config = dict(
    d_mlp=768,
    activation='relu',
    norm_eps=1e-05,
    bias='all',
    init_std_o=0.0127,
    optimizer='soap_variant',
)
Each number is 128 + 24 x the weight over its row's rms, rounded and kept within 0 to 255. Layers, rows and columns count from 0. Numbers have three digits each. The size before them is the row's rms in percent of the matrix's.

# o: layer 2 attention output (transposed), 192x192, rms 0.151, rows 38-63, columns 128-191
# v: layer 2 attention value, 192x192, rms 0.173, rows 39-63, columns 128-191
# q: layer 2 attention query, 192x192, rms 0.141, rows 64-84, columns 128-191
# k: layer 2 attention key, 192x192, rms 0.125, rows 64-84, columns 128-191
o38 106:135149143133112080121138125122112133162146129089108087129111140150114072153118137123105099147147161149160132134111173131153117129116139154144074127127114126126134158152118134129135137124114096
v39 080:097135120115155145142133126145131134152060130199174122151136183120111143157100136131119175137167124121112102108104157152100150109126197170110115131120102084095112127106108103088112131162129121
o39 088:153140135146113093126130129114097130133092125145152124114142103116125093105077116095138081114056122102153135147167083077182143100138117149112164149169138159123133145117132141105150123122118109
v40 072:119114129184154124123117098148120167140176144095124143095115148143103135138135161092098108146106121113148147126126122148188159129147107168155151129125113127125118110098132161117084112109127085
o40 083:111085116145157119132105151123132087140116133168123127147158144099103148110124104153177103106123139081124149093112153109110088081133126122123149099124143138177119120151135123095163176133128124
v41 084:136072131131143106150139146094122130136136130138115161102138130076122112100136120104138095134101143128130103135112121106152104139140114122143113134117104185093102166095134149093146130172119157
o41 097:126150102125119190119115146130167144085146130164143092139139133132121188099116149166124165081109112130129137074123172117109108144149155138117127110123096123139153117155117110153133139138150122
v42 085:156085155126110121136104123124105145142144122115147150128109090103155096133143124128143107165138115132153099083134130164139102131178112081116151103094134139119127151134149123126100107120087174
o42 105:111152111093093118127145085114138119136132121122131132139136082172106140108117139134138104114113129129150149129191111100132121151104120133136139062140107139096145116122143141143150103101161151
v43 083:131155172135141154135131147125141143118119105120108122133099137101120144122096100152101116146106117150102162151174094079106092133109151083131144139140131158157142079111114087108185119122141113
o43 092:101125123073113179107125157127137110163091119132122077109134131166103132135090163167135087087168127165112147106153138142132128129131129152125155116115158128127140170113136132173084118130145117
v44 090:107130135109110115135054128147121135114133108129187148186127168151114132116151120186164141142121155120172104126162125134128097116111159088102151132121121140144161099138125096138124123144140201
o44 101:136160129085122135111146119165129143146095062108152112096152105133115089138124132090090115140158102116171138135132127151095138147139141145113121108101125111136128158126081150133126083151136083
v45 078:099137117103123122184098128128108156175152127109122161112122143105116149110114132086122130129162115114150146143141134127137128159101114107127167131117105141144155144143155175099137086164129119
o45 093:133119122135127103072140116112129125096106120143117112153093082086123117122109112153145124160127115093114126094134132132109150115137145156130104092121124106109113162110147112138134131108129128
v46 083:159141135173056119105140153118121156134130118125128089135086177173160111186139146157140118145128150140090128146141118155133158112114125146146120130106109136126118112119111137153113083119126125
o46 107:158089118125168101110090117131113098130128111153102108148142154108111134140098107110118159100111121146149138118072156160163077165151128105169126134155110117162156120135117143101150119144087129
v47 086:099106118142171143096167139106111117134146144053147151120154111111121102132123139119130095163167127132123099116106147126103159140078110130116103126128126158134093109143124127106134121106122170
o47 099:073145105132116114093118129116109113127155178201101112136102051092161099142161141156098120114139141174149137125127130158112146139105133116106113126120107133145140148139085141137150158151115089
v48 082:149119141134119147164133156104154148120145124108120124104106156103163118185088145154100080136167098204136127127145122110101108152129122146162138122105152118183170089132143110169126116079137117
o48 084:111148141100154174079163108147119100134124159169145143156070182135104143165123099115125160085125125127097126116104167140143147125124127097126118125141111144117094118100097159171137125119103122
v49 083:166110136124146132145095111174168099155086144142103151139180126106153140163119168165123132114173158149103114131139141178129151130129120122114094110160118122157133143143139103130142166126123131
o49 096:130114134113145124091146080113088156175157154088120129124128094109118088176166107153155142105115104097129145102099122146082132138163099135137111177129124135162124131145118117153167128161145084
v50 078:142103125082132109181115139146162128135158118168107116143137078139138130154133129133102136127115119171149118132099100081138088126136135115121106116119174135144148141150144122097162129159135114
o50 092:137110117116117183125147093141128114154108126108147144102070114157074137120141181136134092154148109124103097180156118095127108117126086125130127121157143115130165119119131130175150108117169133
v51 079:102130141099148101111135122135113122091159136108124120089157116092121154163124121118136136135179125120116123153073117144060121099099115125119155159102123123156126165103131139089150139127128145
o51 096:156130132139129120159159165132127085147118129144109176088123132163165091145147121136107167126131095091145111154173128117145140145149156129111086105072168170056115102120135114148148107110148119
v52 080:128130162064100122165114163087145113140129113122117152131118153136129163108113128154087152135127132168132140088134132086129133122103136140160164150119117144158109067119156074170136156138118130
o52 087:136105112125149179104119117124130165111107126154124184170086157101117108170163137114130144159112130155113122174115154085115128135117087106121156144116165107127092130121142163133141131134110175
v53 083:098144175097106157133125133120102143159106149146118153150119152115112119109161126121157108149099138107096143144091109144153130160155107117141151090137081140176116122127158142135116105136103178
o53 090:116124130167135123113104106121145121088128129102132137168170130152115127105133124170142119121129185176139113110132138135151118133129097128091153160121136105070136147147118145113120172101134096
v54 081:119130127127105125092089125095123082088129141137100166118133114148142165140142117137164147124098110161126128136139117129179124141134133125125129112153132134145123115102171081125087133154137142
o54 094:131087144114125158083119073111143124156101127099114128103138075160094103103107144156135119124127136169164129102114196113094150102111151124123154140085102097097129175130105170118151134110126136
v55 085:110102089116141082112169137122176136128101095142137106152164132133150091113089119137120121148140107148104116119151129083123128131122155147142132131118116147107141110167121160119153139177133095
o55 096:096153125151127163116097143182104156122136123124156098106098127168141167152114120103107114143103184160122122151159136148142134172152148109144120128113118113129088161147153097133110082117113122
v56 088:170127130146141120113164119075137136132191122117146128061158117108116077144112097096143111064155118098130168094082129127123140157115142137119149148083163103106111116091127153112119149131151119
o56 091:133104113147150155154115162134113093104131177146097130096083127121136148119145140127138155152103130123143096138124127127116127091147123096156090091119143143142155142177128174108111145097063133
v57 080:145126132124160134152139159114139129126085109088157155114083158107118113110103132119140162150148090091104086117143132120130123136129137104110124119091090117135125140139138156114089121130160164
o57 088:145192137148113102088153123149115129099108097193098094122154122100136100128103077098158118119105131157132116108161105099106174126114087124135118088082154157124141172157139123133146152154070124
v58 085:146125122139129109149169109119141126144131130112116109103139166102186111176136137142103121140153130152123096095129147162105128113159140124103095115103141136120133149128132133155134146074131109
o58 087:101097149120143108122108170157146130118156160120135125105109122116144155098101102123132115084091098082123163133106121112145121148131145077153126102212128111117160160119100100114149084164123131
v59 085:101107105151095101134112121099119128138151176131144128145108097144132159089124110152090118092099084108158152131151140152119099135130145136110145104148139137159109122182171161112144096123123093
o59 095:156090094126137136122136127145129126079147128137091131170110159117129071134122120112122140186200149137118126138114154144136139130118149123162126170094141119148129109125135114092119115107101120
v60 075:124149133086105161151091124124152119122152150128080129117122143157135142127096124111126136117156118126113159125125124108136064052095121149152118104119134153135112125133151090113114150110143092
o60 098:107130134104125134122174124111176074172117128098157102093141094134115114139085165142115134165144109141130158146125133120163162127123142166132132117099130118087182139120119135156139115132153127
v61 086:102153104134141113116100117117109065130124143141110135138131170108076149141109151109187107085144092055150106128144156128141150119109173134151125127077152164088105119089152121138176134130116123
o61 093:143107143126156074162116116140149110125123139125134104096104078087117085144156119174088128162106110140163135122127130129147129078144133167156148145120125141179149159132070132156123112123101139
v62 093:123159153141121108128135137154115163084117108143091141128141144145136125142147116129104171116164138115153144127106125104114112103119148129157113101121114127132114145080075136175097164152136119
o62 112:114167106121145150133118166111147117154101123117143097078116107135159116138126134166125108117110115146118134110164146167133122142105106103110138097172139117110174154133119161133145131165171124
v63 082:148147161165128117140102162117110126127090141138114116121130175092075178150133066122165118099144150117084160150176152169145123163134159112097127131160097170148167146136113126123090137115090110
o63 087:111108133108115142106115062110155106153134157117083100108128098197136111148107149133122171145139131130141142148154143105109163127149087148130146161106109090127116122118114135127145091124157071
q64 114:088108157117118153170155104111144130098128154067092120150104111160122142144114125110149131157112161142120149094142142160130112107135116113098125122126135132097154143125129154130117092158158109
k64 107:170122124138123115098111137097104097149136100133178136095158155114143163126120155140118129098137095143126126138079114104139142129149142163163163132105121157148119117145130142161108150112111143
q65 113:136111121107093100127185069133149074135125143083095149107079135122111136164184122158139113099146092139123137123143131148152127072113132101119094137119129160128175155092080091121109141145147124
k65 105:128142128076108168162099164128161151092124052126131123143163135132150121124141132144161115168134118104100117111149165110133160095129121141163149136141152125137101127115125099150107116141126153
q66 101:145122113145168131153121170133113135099105102151145143149150107152079173156109136116148124109078132145108127085097119129146133119095138119112159141122164143134123136135148143164154188107109140
k66 098:127154141109130092106151093119131101167146165075107109120116154112156148136100085159112116139153117094114131132111128131147109122149142147158125097123087143113116135114141121130120138128142147
q67 114:121154094126160087135096130108103122143088136127115134175142113103100108135139124114079176133117130111168107095097137136120113147097168107114087136115131145090094132154110136169111132079116123
k67 106:108094146132149139093140124135118147138159144086123146134112151118136154101103139112196142119114161147130098116092135120144115159129084140123167147174137072098155160086127161097150143120104147
q68 110:135162151140091135133130141114119142136150138153119102133087174120130107163119140106139152129140122131118114153151139157091146100187149117124081093111131114082126140132118171137164171110135127
k68 107:173150087103167109139119083131140116095100151116134102122125076145089159122110107160124093136109118155165138138101111096175124142091134183147122198133129141146158127138116103118161119129119099
q69 109:143145175183146119149101075123106144141113112139115179114147132139092144118139139130121126128117145137136161134120129087142130157116107160122146135121107125161150150160143137115150149138137111
k69 097:147094135101131172094122136160170117146111141117099094145121132104131116129144124097113154138136116100131128159136125149148136117117119070114113140136133133125087139109147143083136086130112136
q70 112:135146086179139117131151151091123137134152141133104132127110104086081152095151141131145138111120161103157135158120112145089092137096095158117105151113108099120166146147135145133140143127119132
k70 105:106094132083142173146120092162118107114083133102134136143139158167142121135111140095116187192114135121126142107131131127128118157169089112135129120091169126121118129119152151100101082074123177
q71 102:129106126159159116130132156144134155149119144144149135140123122162123116106100083162143113128120171153122119148143112130110074125141151136131089119101142149151181144120114108100142116125140135
k71 097:181153139110102113112114116140114122089139118130152094136119098103088146111148155105129107092114071120167153123160142121119121106117137159132136152167102091125137119152138145111093137109070090
q72 104:130095120124152147113106116138137124132133120127120130141148149131167142139132142137136136125115116103174133134125146101102128153133117125140109143140141087093066149136097124095117137118110090
k72 097:105140168147110113177143156128136135113147116120131187116084115129080097107141149094094127144124120165095143128166117123139120121144082158119160065162126147128166129118165118147149144123115142
q73 106:105090142135126114139177109093130138140128132141138136106112145146127113143108143098117138142172131166144110124145112112110139101200112188084137174152137102127184147116120149150143135103136118
k73 096:115135137170141095129076143128136112132118139115108166149123109074126127111124154142148124156172130089118098175086140106103096136094122082116166091140129186123089127149144114108128159144076122
q74 108:132083151148160145119091098085149128108140095092143117138133101165112113137188117138140118098162127153125102146113132168117154100136134164158134105121118145133111130145135156131134087138161125
k74 102:147185131141110142112159158144134140174134190154115173134103146114145146150094149129128172142125109103102139095150097138145137161190150103108130174144104117120114118162150130127145174128127112
q75 114:108150123113113121134103112104142120160107081095109137139155182136115138108113115103148128129124152110139119125144139140128146139111160131120134150140109140134162127143080140114106118130106141
k75 110:158138193110116141164128156147099113123157157124124137125119076116154116123165147107107120125149120124109193134110091105081107130156075135118114122139148124113088115075121130149136123108136139
q76 100:118125067108129132116118148095140146112119150116107180125078111155162137186088175128142110128156137129105160105137149128168179125128082150197120155182098133129112139088129107146131137119120130
k76 094:151114159131150146120151130129143113145139121123139093116157128135116114046154107145151093151157088126132128187077101130103132118124175098070107129090121122141119089122129106098143098156082114
q77 106:156143107143134124121105146161172207163136158120124125155098123136127119156100101125135138122095096088130169132103145122082114142156098136103149135173132116148109136125132120138124136146094110
k77 096:137117130110134150128157112122093058113104121124143178114177140103098164107118146134115134125125162146140080106151096165126129116095168099116121093108155138089120119088128128137173134096166172
q78 112:183143147135150144116132136141162133108081106144152110148133157115172123089163127097138110128165099089133097118136129167160139127133121125169104114132125095182131121111146140139152096119152183
k78 104:116121142095121130155103138123140137146140135136119158107151091098117098137094114123145100144127187131143145149135140118102142122104116107097141089097089137095145130154128100100092167145091088
q79 105:179106155147127145087082116107136112098118137140139155132151106156110098119131104153117129156111096128109138041095088111120141120148129135193082141118112134088121126144145100179129124113139173
k79 100:132136128112142084132131149157132152143158117101121114112152136127131152139084154096143134108121124162173152128136179153142148134115150108074130152166129106203125111123120135102153156178129114
q80 118:158180099134130150142118154083130110121133112105161134135146160094154113119101118102113121086139130103115119155156113100145114117136134153130134170150086145134122087122135124128160103143122123
k80 105:154092103156133112140173116156082147090116134124108121108140097183125158150124126135152129150109124120114138095110120080112103141102170152164121106085180150158103157141115130106093119152124140
q81 110:065127126115112096153192132131083137136125140122120144166169101129136117107122093097117110124148125081118107177104115097137105140158154131111156144143133109120169158128122144156119132106134116
k81 108:159159140100136149119122113112147142109101108122148114115082131117155138127125141138143122198143153178121138079135117139130167127103118152172124133154079164129097151117135105082120150179133107
q82 125:113122147106096147125138120131102147149177142116123141130084103126168131120150153134126097116138164146138156120098146130155143115123089074140089119151121118095097109089113108100134160166098150
k82 109:081103114126120130130096141134156135074107130141097149098156153137136127070144131100109072146121136101093103148125151100129122112116128110127178151143100145118150147083081117150153128124132103
q83 114:143122148163133131144093124085104120125099175161108146150137100137129104144081165117140159139152090172122145075104084155135151117172140129139149104093160118135135132147138153094115096139090134
k83 109:184152103116123102114115108139130119178156104128132117095134110112159143138107088137154139125144103109144163145151165109120121178098106104132133127109092121139181127138105156160151137137133103
q84 097:132133094101110120156134114151156123133104129109107075160131143127095116135117093144152085132118172137151130142145181151141125064107171108144143133127123134119137089138142148116085145133123098
k84 096:100140131143122094090127153125120126096155099096164147067119146159149087125139139128095149118120073124092133089110146093174139150137152137147130147127131132116061128124096085177137155140177128